Each number is 128 + 24 x the weight over its row's rms, rounded and kept within 0 to 255. Layers, rows and columns count from 0. The size above them is the row's rms in percent of the matrix's.

# layer 2 MLP down (transposed), 512x128, rms 0.0765, rows 47-93, columns 0-31
size [ 98 111  72  67 116 117 104  72  89  89 114  80 106  83 102 100 119 120  72 118 103  75  65 104  67  69 109  83 113 100 114  81  70 109  68  96 106 113  88  98  82 114 104 118  99  68  84]
[[106 154 102 122 155  84 114 110 148  76 114 138 131 174  94 132 145 109 182 196  94 140 125 131 103 101 129 136 114 125 105 132]
 [146 169 119 157 105 128 147 151 111 134 112 104 113 125 120 136 131 128  96 144 113 133 156 122 102 117 103  81 162 114 139 136]
 [108 141 120 126 117 151 159 140  95 145 133  91  93 114 144 123 117 158 103 108 121  89 103 150 129 145 161 118 157 140 146 126]
 [158 119  87 130 140 131 141 128 102 113  77  98 151 149 130 125 142 115 166 125  79 122 134 156 133 128 120 201 178 121 110 137]
 [148 119 109 119 110 130 127 104 109 103 173 146 139 134 102 168 137 132 105 160 132 137 119  83 169 128 145 153  99  75 121 127]
 [ 76 126 145 135 124 126 168 115 134 147 133  93  70 128 135 127 128 118 155 118 116 164 134 151  85 137 123 112 104 136 122 112]
 [146 156 114 126 118 120 130 117 119  93 124 141 105 138 121 163 117 127 124 137 117 131 148 128 149 127 160 113 109 136 149 109]
 [102 115 124 161 109 137 128  93 149 131 134 128 159 114 129 152 158 151 156 103 145 130 101 141 131 127 151 122 144 155 122 130]
 [137 134 113  96  76 110 150 158 113 127 123 139  98  98  85 148 148 108 118 138 107 119 165 137 119 108 143 127 138 125 115 173]
 [121 182 139 110 118 130 143 131 132 150 144 107 112 159  92 115 176 156  96  74 110 142 143 156 154 108 130 127  95 144 131 144]
 [131 130 140 137 106 147 126 137 140 153 102 132 117 148 115 141 124 136 113 134 142  98 123 139 137 130  96 128 172 112 177  93]
 [121 103 138 130 111 106 145 121 122 127 151 152 153 151  94  98 159  90 166 119 173  94 154 104  87 133 143 129 126 157 169 167]
 [ 97 151 139 134 125 124 117  88 112 162 112 142 156 134  71 123 127 117 138 137 137 109 158 114 164 108 129 182 137 119 133 118]
 [133 136 145 150 147 103 145 132 154 164 146 130 121 166 152 123 114 146 144 102 117 165  90 144  90 110 156 123  97 112 112 127]
 [154 136 109 126 114 144 135 136 118 124 122 107 112 146 146 121  88 160 104 136 162 130 121 120  94  76 109 143 122 122 130 129]
 [180 140 155 149 148 152 153 144 180 122 120 149 130 160 107 156 117 125 121  91 142 150 118 118 121 104 112 128 104 136 134 134]
 [107 132 119 170 126 138 157 117 116 117 139 137 146 140  99 129 171 124 131 110 147 121  98  70 120 121 108 128 105  99 121 124]
 [123 100 105 167 136 125  56 143 128 174 105 137  93 162 145 127  95 138 119 157 144 128 125 118 120 139 127 160 159  71 144 123]
 [117 175 128 102  87 120 144 126 147 124 118 155 116 110 118 116 136 134 161  98 121 150 108 135 128 126 147 125 151  85 129 154]
 [150 141  85 160 120 108 113 159 153 161  73 172 146 136 160 133 129 120 102 170 160 103 109 129  81 156 142 128 124 140 156 120]
 [113 125 131 125 149 164 138 139 144 107 143  77 153  79 184 145 138 114 127 149 142 119  82 162 123 130 183 128  60 101 123 132]
 [161 144 113 159 146 112 124 134 111 159 115 127 133 183 105 120 140 151 138 148 156  87  86 133 167 171 128 141 106 148 145 139]
 [108 130 131 129 170  57 142 149 129  90 112 123 109 141 176 151 159 120 159 124 111 121 104 122 172 113 133 138  91  99 104 118]
 [165 116 159 133 147 117 118  90  92 153 123 114 135 111 172 114 109 109 102 104 113 109  76 115 147 153 135 124 137 140 142 143]
 [135 114 132 158 125  98 129 121 136  80  88 123 131 144 132 123 179 102 100 176 139  83 115 124 123 103 161  52 110 134 152 124]
 [117 103 145 126 146 139 125 127 116  93 133  74 131 106 127 129 122 171 127 105 159  63 128 171 128 150 117 120 132 127 148 140]
 [119 105 132 135 108 135 157  99 145 114 107 110 107 122 150 136 125 145 120  88  91  99 128 150  75 160 137 103 117 134 118 140]
 [117 134 108  98 121 135 107 153 152 133 138 124 151 138  80 172 117 122 141 159 118 137 114 113 153 137 149 103  75 153  90 123]
 [100 126 118 104 142 130 139 129  77 129 137 118 119 128 120 135 142 167 121 132 155 127  96 141 148 161  95 131 145 117 111 114]
 [180 122 117 114  93  84 123 138 146 122 160 150  81 107 134 136 108 113 159 140  98 119 136 128 119  90 105 140 126 141 109 133]
 [145 145 143 123 140 135 119 139 130 115 135 124 128  86 131 139 140 144  96 108 107 141 104 126 148 129 112 140 153 134 138 160]
 [153 155 121 120 133 132 104 145 156 130  78 141 109  93 149 117 122 155 104 105 152  55 133 158 165 137 110 116 126 101 173 125]
 [122 132 106 127 128 114 171 110 101 129 184 110 139 151 130 165 180 129 101 103 132 103 121 133 123 112  57 128 149 129 105 108]
 [112 140 162 123 170  85 135 128 169 132 111 158 137  83 131 118 117 129 130 132 134 107 100 138 109 117 155 141  22 112 146 120]
 [132  96 102 120 113 138 134 136 159 118 161 162 112 160 117 125  90 152  95 130 151 112 129 134  51 109 135 117 152 135 180 156]
 [141 129 122 119  75 121 148 128 143 173 135 119 117 125 115 138 155 123 148 136 116 122 120 137 166 122 156 146 106 120  96  93]
 [109 122 129 112 148 157 137 175  93 128  85 126 133 157 141 118 148 140  87 141  81 132 133 125 150 117 108 112 124 127 133 110]
 [120 111  90  74  94 114 126 113 162 152 131 122  90 124 127 132  90 159  83 160 123 151 152  76 170 162 120 101 135 123  88 102]
 [119 155  90 165 143 130 131 134 151 136 122 140 172 128 146 121 151 163 118 179 106  95 132 131 111 144 133 173 165  89 120  82]
 [110 114  93 115 101 104 113 169 106 156  82 142 143 145 115 122 151 213  83 172 103  95 104 137 151 120 135 171  85 125 123 116]
 [119 140 180 110 123 141 106 164 104  99 157 109 145 101 119 135  83 153 117 134 176 113  81 136 119  86 114 138 143 172 133 124]
 [128 137 100 117 117 135 157 137  84 116  90  96 126 118 154 124 141 138 116 153 152 162 133  97 125 105 104 105 146 107 146  88]
 [163 121 104 143 134 161 121 159 128  77  91 147 116 124 146 156  92 136 117 116 119 178 117  98 112 108 120 124 105 109 145  73]
 [113 114 110 117 145 137  91 107 122 126 148  67 107 144 191 118 141 124 191 114 139 171 151 135 101 138 146 122 139 148 106 159]
 [173 141 134 147 145 146 114 127 130 112 141 126 123 124 141 167 149 154 131 106 128 133 141 114 108 122 141 128 151  93 158 136]
 [158 108 126  57 114  95  98 127 126 116 153 134 145 122 149 133 150 116 120 147 123 121 109 142 193 127 127 144 141 109 122 146]
 [ 93 119 159 101 158 153 149 111  92 159 142 121 126 116 142 106 116 106  93 186 104  89 106 110 150 140 135 131 160 128 129 173]]
# layer 2 MLP up, 512x128, rms 0.0767, rows 48-93, columns 0-31
size [117  89  71 120 131  94  81  75  81 109  72 105  68 107 102 124 125  72 127  87  77  76 105  75  76 102  79 127  99 113  85  77 124  78  95  99 131  79 110  77 103  98 123 103  86  78]
[[126 142 130 134 113 118 118  68 164 143 130 122 152 142 138 129 100  68 164 125 127 123 124 133 125 127 142 114 151 150 117 181]
 [ 81 112 137 129 107 114 151  80 160 135 145 154 158 100  89 179  66 134 121 146 125 143 137 143 116 130 161 100 135 147 131 122]
 [116 120 146 132 127  84 161  99 129 110 134 132 140 121 136 168 124 154 102 111 143 142 164 147 148 108 145 132 123 157 128 143]
 [141  72 193 106 104 160 152 111 153  91 140 136 150  69 117 137 166  57 135 120 138 123 117 120 116 110 170 140 146 158 128 163]
 [112 103 127 105 133 122 123  86 126 101 150 164 136 119 144 136 106 105 148 120 146 140 115 143 114 124 166  78 145 142 104 163]
 [ 92  95 160 117  99 126 145  98 143  92 175 176 133  76 116 167 138  82 130 119 138 131 138 137  95 117 171 125 147 146 148 166]
 [140 121 142 120 104 121 175  70 150 107 140 151 182 119 122 134 107 105  83 120 123 134 138 147  91 115 154 132 145 118 134 153]
 [101 133 165 128 116 115 154  77 148  95 140 153 167 151 107 157 132 107 122 101 133 150 134 146 140 145 152 105 132 148 136 134]
 [141 136 170 137 127 136 134  95 202 127 132 154 161 130 118 151 139  99 129 100 139 155 138 165 125 145 125 113 162 134 142 129]
 [122 160 120 111  95 109 142  93 126 127 171 152 179 166 114 171 133 123 141  98 152 106 114 115  94 117 149 137 134 123 138 133]
 [114 137 149 149  83 120 156 105 155  86 130 127 165 118 119 138 147 136 135 106 108 133 135 121 138 114 119 149 108 143 152 137]
 [104 135  99  95  63 113 196 114 146 136 136 166 144 134  72 151 124  90 153  99 110 110 123 143 137 146 167 112 130 131 149 187]
 [102 115 135 107 120  78 175  87 135  99 131 176 151 129 125 159 147 128 115 136 141 147 132 136  93 122 139 101 161 148 131 149]
 [126 140 154 135 145 141 143 104 116 113 156 120 133 105 140 152 115 109 136 153 116 168 130 123  91  85 134 142 163 154 139 191]
 [136 121 146 120 119 152 174 117 126 118 108 117 195 118 109 124 152 109 144 145  95 171 188 136  64 136 150 119 141 179 142 140]
 [140 128 180 115  86 138 159 112 140 106 173 147 146 126 113 148 133 113 130 126 123 125 128 119  98 115 174 129 188 116 106 178]
 [127 151 136 107 146 127 189 130 104 131  91 115 155 126 144 154 139 115 141 150 103 118 148 138  70 131 117 134 168 161 149 181]
 [102 122 144 137 129 112 155  91 128 127 150 164 135 118 147 171 147 122 114 127 129 131 159 138 125 117 158 127 136 130 139 147]
 [ 91 134 114 106  77 118 161 113 119 105 150 151 159 108 135 140 130  91 126  90 148  80 123 119 128 122 165 110 147 151  82 139]
 [ 91 146 134 111 112 138 141 102 146 141 179 132 143 167 141 137 115 126 132 124 140  97 131 147 115 124 170 151 129 124 130 153]
 [117 128 146 139 104  92 169  82 149 119 126 142 147 101 100 154  79 130 115 119 154 120 138 135 105 132 149 126 137 157 153 157]
 [122 112 135 128 127 122 172  88 158 103 130 150 156 150  94 150 125 130 129 137 123 140 141 133 115 118 144 114 149 145 128 136]
 [116 119 154 145  67 118 149  95 132 136 177 142 147 113 104 140 137 108 120 110 163 130 121 137 103 128 165  97 120 124 108 106]
 [106 138 138 122  92  95 161 100 127 111 115 176 149 118 127 170 129 105  94 138 119 119 163 145 124 166 138 103 111 169 130 132]
 [124 137 147 140 133  97 182  95 143 146 116 134 153 141 121 179 133 130 105 130 146 126 138 133 120 134 158 139 108 156 140 156]
 [105 121 146 128 106 143 121 101 147  89 119 144 167 131 153 159 111 100 145  88 132 129 126 153  96 151 115 118 137 123 153 136]
 [ 92 117 152 104 123  97 176  89 154  89 132 157 150 134 134 185 118 130 119 146 135 142 130 137 120 112 121 115 121 135 185 163]
 [ 95 139 140 119 102 109 155 108 139 148 105 124 123 119 120 110 112 149 160 106  93 136 119 114 137 124 173 127 138 118  98 151]
 [126 112 138  91  94 132 135  97 148 144 162 183 133 147 138 166 122 145 125 157 158 166 123 112 147 161 138 137 129 158 127 140]
 [103 155 129 112  75 112 122 110 127  85 163 120 134 124 145 136 140  78 115 125 159 118 129 150 130  95 105 139 100 120 127 146]
 [ 93 109 151 139  93 116 149  96 144 118 136 144 158 110 126 157 146 102 124 160 122 131 151 130 120 110 159 127 151 120 145 155]
 [103 136 158 128 119 121 147  93 127 123 125 173 141  94 125 184 118 124 117 138 136 125 129 150 107 122 130 102 123 141 113 139]
 [129 158 131  99 116 136 141 104  74 133 141 125 146 117 116 152 147 116 156 109 122 131 140 116  98 133 176 130 185 121  75 136]
 [141 102 154 103 108  99 154  93 128 127 118 139 162 137 150 157  77 121 103 144 124 163 128 150 122 137 140 120 141 161 150 140]
 [100 148 145  98  72 138 180 101 147 136 176 119 182 174 133 118 120  71 175  80 103 124 106 119 102 173 133 121 143 165 129 202]
 [140 106 120  74 119 138 143 124  95  91 125 150 163 148 115 147 169 130 134 127 122 145 111 107  86 105 160 162 106 113 136 155]
 [138 104 163 134 111 149 154  75 139  87 168 135 115 106 162 143 166  92 118 137 135 106 134 108 120 151 158 143 125 178  85 131]
 [131 127 169 115  99 133 160  82 148 123 122 154 152  96 128 154 122 122 137 138 151 141 139 139 135 105 173 123 159 145  95 158]
 [136 127 136 133 135 129 152 112 164 114 128 152 143 154  89 158 145 110 111 106 134 118 133 113  78 106 137 133 137 168 188 161]
 [122 130 117 125 105 100 181  92 111 128 135 148 149 137 107 176 149 130 103 137 121 152 169 148 124 110 161 131 131 138 138 121]
 [130 141 138  89 130 107 141 133 154 142 146 142 174 119  66 158 101 134 163 142 110  93 109 126 113 147 149 132 130 150 149 129]
 [159 136 124 147 133 111 118 124 127 137 122 136 152 151 103 143  81 108 144 105 146 113 151 139 107 124 152 167 146 173 156 144]
 [142 140 152 105 106 119 137 101 121 137 173 164 127 104 159 154  91 123 127  98 131 106 149 168 139 122 161 132 133 152 121 141]
 [145 107 136 132 102 115 141 106 143 118 161 138 151  98 126 142 143 120 149 104 135 162 172 182 117 132 144 128 130 135 135 151]
 [108 138 166 120 133  86 167  82 166 127 139 161 149 157 152 143 116 123 121 132 123 125 115 137 132 131 138 130 122 136 127 142]
 [140 139 147 121  91  71 164  73 180 124 135 171 174 128 131 137 114 138 114 118 118 130 118 137 126 157 160 127 173 155 129 166]]